Weights of a small GPT-style language model, trained from scratch on English Wikipedia: 3 heads of 32, biases.
Each number is 200 + 40 x the weight over its row's rms, rounded and kept within 0 to 999. Layers, rows and columns count from 0. The size before them is the row's rms in percent of the matrix's.

# layer 2 MLP up, 576x96, rms 0.0961, rows 358-391, columns 0-95
105,278,191,276,201,181,293,198,231,198,267,239,263,199,204,151,184,172,138,241,156,202,167,185,167,232,172,168,238,141,140,163,267,251,151,261,286,204,183,176,236,132,244,229,159,197,189,301,221,151,203,186,165,200,151,188,216,206,210,193,175,207,157,205,254,216,244,183,181,257,139,148,205,251,191,183,205,257,203,156,184,182,201,227,181,237,154,153,149,178,130,210,193,249,168,221,227
102,195,132,254,205,281,245,270,167,155,285,173,156,263,245,155,214,229,226,177,214,195,218,117,242,206,192,161,213,224,195,223,207,139,283,168,119,224,241,210,212,211,175,253,146,178,233,221,167,211,139,166,152,194,135,177,262,226,161,235,209,201,195,173,181,241,166,220,267,241,273,220,175,187,117,245,186,206,183,194,236,192,152,200,145,226,194,198,192,216,171,215,161,203,179,116,257
105,178,127,130,187,311,187,230,243,210,142,191,145,210,173,239,234,165,166,180,230,171,228,143,107,244,205,143,181,288,192,159,234,203,225,174,236,154,208,221,238,227,194,174,179,263,163,163,183,207,195,288,209,229,176,214,139,235,208,176,165,194,246,240,262,156,302,246,250,195,132,272,153,182,189,203,233,183,243,221,174,207,184,234,147,231,208,186,173,159,210,197,241,187,172,187,205
111,196,155,274,268,240,227,135,181,214,240,230,187,235,211,224,157,221,233,187,216,230,254,193,186,280,170,176,185,152,253,100,205,147,224,166,198,239,153,168,248,211,196,246,242,198,197,253,164,227,176,147,219,245,169,251,290,153,170,174,171,243,195,203,222,151,222,205,121,151,120,194,177,182,246,145,259,245,174,199,154,213,267,162,183,143,140,204,222,215,235,228,146,185,159,223,192
106,220,217,192,263,257,160,180,227,190,162,186,247,177,180,170,166,130,208,181,226,239,192,108,200,241,208,191,181,153,135,252,223,165,114,237,178,176,187,200,155,201,207,226,235,256,248,249,157,175,166,185,207,177,268,243,204,115,227,230,294,206,171,249,151,223,246,203,140,152,215,180,207,206,174,178,170,240,238,221,168,191,183,199,174,151,237,211,244,243,272,196,197,190,68,210,260
127,197,231,231,203,189,235,238,252,176,145,160,151,198,202,249,213,155,289,197,171,215,196,195,230,254,219,205,229,146,189,230,85,169,187,111,212,245,168,142,157,153,208,150,194,268,186,228,177,272,187,185,322,229,176,160,204,110,191,258,251,178,224,265,214,169,222,200,225,210,146,193,206,243,180,198,162,205,142,235,218,219,193,147,217,212,162,244,145,245,261,189,234,198,188,196,204
103,139,210,258,181,256,242,205,183,221,206,194,208,98,222,181,193,249,224,155,169,179,161,143,178,253,167,162,178,186,189,264,191,147,135,171,255,285,192,211,187,227,173,238,153,191,149,136,209,306,190,240,205,161,237,164,161,233,208,246,197,280,276,186,176,196,222,180,199,186,273,172,213,155,204,171,153,261,257,228,287,187,231,230,207,225,186,186,176,235,158,213,217,192,229,153,138
094,189,183,218,214,299,236,181,222,214,182,244,315,261,228,244,185,133,165,178,214,145,142,199,192,178,184,208,234,180,214,252,198,161,245,258,187,158,225,161,199,217,261,236,133,242,210,171,186,201,261,205,149,173,178,203,162,171,149,206,173,232,131,168,257,179,183,170,222,195,108,221,171,184,160,249,255,182,230,190,177,191,190,230,117,181,214,153,168,252,162,154,220,195,303,234,243
091,202,174,229,200,280,147,213,155,260,213,214,208,160,224,236,219,279,261,168,228,144,285,96,135,176,254,181,233,198,256,208,163,216,145,165,216,101,223,237,240,160,162,187,156,209,263,182,165,249,226,213,160,238,181,261,192,233,230,169,179,238,151,204,200,124,172,195,211,181,228,125,203,187,153,232,223,183,269,231,188,194,218,215,157,240,195,156,235,184,190,217,144,212,261,172,198
084,263,270,258,228,262,206,137,171,203,139,210,269,203,198,204,154,239,276,185,204,183,182,221,176,221,140,139,181,225,155,200,183,190,173,176,233,210,165,211,125,242,171,205,208,233,213,274,201,181,186,208,201,112,195,238,237,239,179,114,101,151,132,267,249,229,196,198,163,243,187,211,154,160,227,166,210,181,239,182,214,254,204,225,201,225,225,205,179,209,259,226,261,162,153,190,111
097,207,225,164,175,196,240,179,192,168,260,151,263,241,222,184,186,171,223,166,184,243,219,196,230,134,214,229,144,161,185,222,190,229,198,205,185,193,163,211,86,235,209,68,210,278,223,251,226,162,140,124,139,170,189,171,217,243,158,230,208,208,220,251,148,241,241,238,238,154,258,240,268,217,245,166,216,254,173,212,200,213,246,105,203,208,226,143,181,188,160,181,251,209,220,179,186
088,261,162,155,229,281,171,261,163,241,205,167,221,220,187,230,156,231,180,184,207,213,208,153,225,188,242,226,169,286,175,115,220,180,185,191,250,228,122,182,176,179,187,93,190,205,211,234,238,211,186,258,161,184,194,215,165,223,217,229,145,193,252,217,163,185,275,232,287,181,157,189,171,189,180,260,274,216,165,247,203,161,220,195,248,188,250,128,138,180,175,156,256,247,155,148,223
116,175,119,243,210,280,134,216,207,213,223,215,152,151,272,255,238,203,171,224,212,155,263,206,219,256,181,208,261,188,157,151,221,134,155,221,262,176,213,218,180,255,218,172,190,212,194,209,230,203,197,289,189,207,191,258,156,135,153,196,182,228,279,172,230,214,212,180,153,151,161,253,123,143,142,150,146,202,175,232,221,195,202,187,225,277,224,191,209,125,187,261,209,254,173,192,227
090,219,243,214,183,296,183,93,249,182,194,166,193,190,277,236,159,232,193,202,197,183,195,207,240,167,186,266,200,209,211,212,161,195,222,233,213,181,207,164,178,102,165,169,187,199,169,223,290,218,218,196,163,134,208,203,218,156,237,166,175,254,176,138,127,212,189,178,168,245,212,162,130,244,250,150,200,274,173,171,289,176,234,247,167,275,217,218,172,151,166,181,213,161,217,123,180
093,256,145,200,165,179,280,262,189,192,227,189,158,255,199,252,153,159,174,217,182,198,265,237,182,201,166,173,213,192,231,172,222,173,165,264,225,231,196,159,238,207,211,94,194,186,180,178,220,98,181,225,224,160,185,193,266,215,192,259,207,247,129,281,152,205,201,187,287,199,205,180,299,189,189,217,169,207,129,169,110,191,181,200,166,272,170,173,204,215,157,166,166,226,249,189,192
109,227,226,171,221,190,188,223,178,293,130,226,222,128,259,188,171,196,210,197,185,199,179,306,220,231,136,196,263,185,232,211,148,227,182,230,236,193,224,242,206,224,234,202,217,243,222,177,146,255,155,180,203,127,150,206,156,190,185,190,225,211,213,198,229,147,132,197,219,203,169,135,285,145,279,168,247,208,135,117,280,116,223,178,198,245,157,202,216,167,207,225,200,235,241,162,185
100,190,208,151,149,188,275,184,240,275,192,215,187,157,274,244,268,231,194,222,233,191,232,261,199,236,218,206,204,197,191,82,159,176,188,172,254,196,122,272,199,239,177,211,225,187,117,227,206,245,137,182,205,180,167,224,195,165,208,202,264,130,178,234,246,206,253,238,258,185,160,207,197,176,241,205,176,106,160,238,212,212,222,175,201,141,216,195,246,213,193,220,203,171,140,129,125
102,193,174,166,183,216,235,171,250,140,184,190,196,186,248,172,172,186,272,127,201,167,192,213,194,244,225,201,204,193,228,237,198,213,169,237,182,240,165,130,158,264,199,251,188,286,239,189,277,184,146,181,134,188,227,192,114,200,219,247,162,205,149,194,167,252,223,212,272,203,257,147,207,122,244,198,226,207,191,220,135,150,295,239,306,163,177,198,245,200,273,178,178,182,205,179,211
100,213,219,200,227,173,302,223,251,176,209,183,197,225,197,194,132,203,252,170,211,178,274,152,153,179,219,205,164,193,240,189,161,214,181,121,202,190,232,145,237,222,189,224,159,253,146,201,192,156,161,252,191,239,253,218,253,203,171,205,234,174,247,179,329,176,208,184,172,191,254,238,154,187,246,174,183,137,243,221,146,191,244,173,215,158,123,215,206,259,160,239,184,224,104,115,184
107,211,177,210,142,229,287,107,228,101,147,252,154,177,190,224,195,114,201,187,217,181,191,207,153,154,207,248,204,242,310,209,231,247,293,199,198,217,217,204,188,167,246,194,185,135,193,146,128,194,204,232,223,191,247,214,184,210,226,240,218,117,132,180,189,259,243,218,151,200,173,221,236,159,206,194,202,157,217,186,174,154,177,225,161,203,170,193,294,205,232,226,187,152,191,185,249
109,249,201,255,230,211,163,242,142,171,175,179,227,173,147,211,186,262,253,195,169,253,247,176,165,156,289,206,170,200,172,238,181,201,156,134,243,163,160,242,307,180,214,164,276,135,227,182,172,205,175,144,170,202,174,221,212,253,154,173,209,218,221,216,194,125,163,217,127,222,143,173,119,199,236,181,222,210,276,220,179,174,241,262,191,215,211,193,188,268,171,200,300,223,192,184,191
105,250,165,160,263,295,199,156,162,137,228,176,208,214,188,157,231,210,184,259,183,156,202,271,145,179,224,252,164,152,205,212,191,159,188,232,232,101,240,226,214,123,221,154,202,169,177,170,239,125,206,199,225,221,161,236,217,245,177,259,180,217,228,239,202,215,110,224,209,187,255,231,245,171,229,117,193,143,171,208,185,183,188,259,139,247,255,184,180,304,186,186,217,198,196,198,237
115,197,138,252,141,289,258,224,152,257,207,171,193,193,220,231,222,226,205,150,178,181,207,273,238,240,165,261,197,187,158,209,214,176,206,145,201,126,223,250,239,204,235,180,199,205,190,167,216,221,149,226,150,278,124,165,158,189,155,286,233,258,248,206,160,180,189,155,157,237,268,176,223,141,121,155,196,209,224,239,174,226,170,185,173,246,231,170,158,230,205,214,199,192,101,167,166
095,254,173,247,240,198,230,195,199,216,256,119,249,226,186,220,190,195,178,204,230,177,117,203,288,266,230,254,190,226,252,215,154,135,198,238,200,111,190,208,229,213,169,225,153,189,250,181,220,180,195,154,156,232,168,163,236,174,121,186,192,266,190,214,157,225,208,222,232,151,240,217,179,269,278,223,160,133,125,195,168,165,256,216,145,178,221,213,247,218,254,172,196,201,162,231,113
098,187,203,227,170,280,311,265,208,235,234,162,238,182,190,165,300,223,256,210,211,188,172,113,252,242,208,186,195,183,165,160,203,206,209,182,186,165,254,232,195,171,211,277,187,205,245,196,144,217,178,164,181,151,156,161,196,196,157,170,118,203,156,169,253,217,241,177,207,175,240,195,163,212,91,251,144,193,117,218,194,201,231,166,204,187,188,198,298,177,243,248,194,195,231,195,170
088,213,185,180,238,186,227,275,112,178,174,172,156,158,248,197,215,215,211,189,109,185,230,191,231,191,223,210,94,245,137,127,183,193,192,202,211,208,165,291,174,133,212,188,293,231,151,208,170,140,243,261,226,301,179,179,181,172,204,218,214,162,204,191,182,175,198,215,265,220,188,199,201,137,183,204,230,258,182,205,200,278,205,232,165,231,218,268,261,231,206,209,134,248,171,183,220
094,246,200,215,217,247,170,154,150,150,181,155,199,220,159,196,177,244,130,247,162,190,123,166,180,251,254,258,99,177,199,186,183,276,163,231,211,223,189,280,189,191,233,163,219,204,251,107,182,151,135,163,239,171,243,215,257,164,182,187,218,168,208,214,227,195,182,196,149,160,246,190,183,236,226,204,101,208,254,242,229,285,221,191,248,174,225,230,195,188,226,235,217,214,115,220,167
108,238,207,201,216,229,207,198,223,200,176,217,194,191,262,155,223,197,202,186,216,134,197,192,181,245,199,199,197,263,248,216,232,242,195,212,159,174,185,151,283,221,273,199,156,215,149,107,101,230,252,274,133,163,132,182,187,193,191,232,211,180,207,258,271,195,218,231,108,200,94,243,303,173,148,186,181,172,224,185,207,197,168,198,171,196,156,228,177,265,247,160,238,190,207,206,165
121,171,204,213,157,185,296,162,238,203,202,117,196,194,197,238,165,295,226,227,220,194,223,226,229,181,274,192,169,247,189,190,212,197,182,158,199,135,168,279,210,195,131,161,195,275,255,240,170,189,176,205,160,235,189,216,175,256,161,293,191,230,210,174,165,145,198,184,166,268,184,235,182,225,219,214,156,216,199,200,202,208,180,235,165,271,260,238,155,168,108,186,259,170,136,132,149
101,235,164,188,200,185,193,309,190,218,166,198,186,216,176,243,211,191,204,213,132,141,208,165,132,179,181,132,221,255,205,184,246,261,119,207,249,197,258,197,238,224,199,164,181,170,268,227,176,226,219,140,226,204,156,211,268,127,178,214,264,221,106,189,170,189,246,203,252,270,180,223,175,210,137,175,274,221,149,258,158,171,216,165,236,201,248,175,167,182,215,190,149,192,291,187,231
104,214,163,172,264,212,136,218,111,250,218,208,229,210,283,200,224,182,201,237,110,182,212,272,199,180,201,192,132,181,180,187,167,266,207,150,179,173,192,161,154,173,197,282,172,119,242,151,187,181,243,146,264,166,172,224,144,174,188,211,282,181,154,168,214,132,231,249,178,276,160,230,234,181,221,259,192,230,201,220,198,186,187,156,171,285,188,247,210,206,203,143,215,217,205,207,259
109,196,193,198,186,183,283,256,208,314,198,140,236,196,205,151,139,174,252,161,196,235,219,207,193,229,267,211,178,157,210,127,204,156,176,181,156,213,211,202,153,161,190,246,233,206,194,274,149,229,243,145,139,143,146,190,199,236,195,189,223,198,96,167,242,187,208,224,195,157,182,209,139,233,141,213,203,251,139,267,226,214,264,246,233,173,159,200,256,182,216,285,169,170,231,223,189
084,209,229,173,241,139,255,107,195,194,289,167,226,151,231,156,149,207,172,211,237,284,186,223,139,196,222,167,255,159,138,171,294,189,204,194,211,172,170,221,152,276,205,257,188,166,225,203,222,200,194,143,197,204,173,199,240,154,221,217,213,211,283,171,250,196,227,154,115,226,140,188,184,147,214,207,196,265,162,213,181,199,171,143,197,287,148,251,201,195,178,258,193,185,198,156,163
104,229,194,257,169,262,206,274,221,187,202,197,160,200,242,186,271,133,210,239,222,229,173,199,246,195,165,263,207,203,257,224,162,226,218,114,176,116,198,182,193,192,176,192,224,174,172,202,176,297,237,140,224,278,167,207,148,257,203,183,123,192,153,215,137,229,179,211,200,269,264,206,235,145,243,202,246,193,133,149,177,201,216,224,145,247,125,149,179,145,154,203,188,235,180,232,200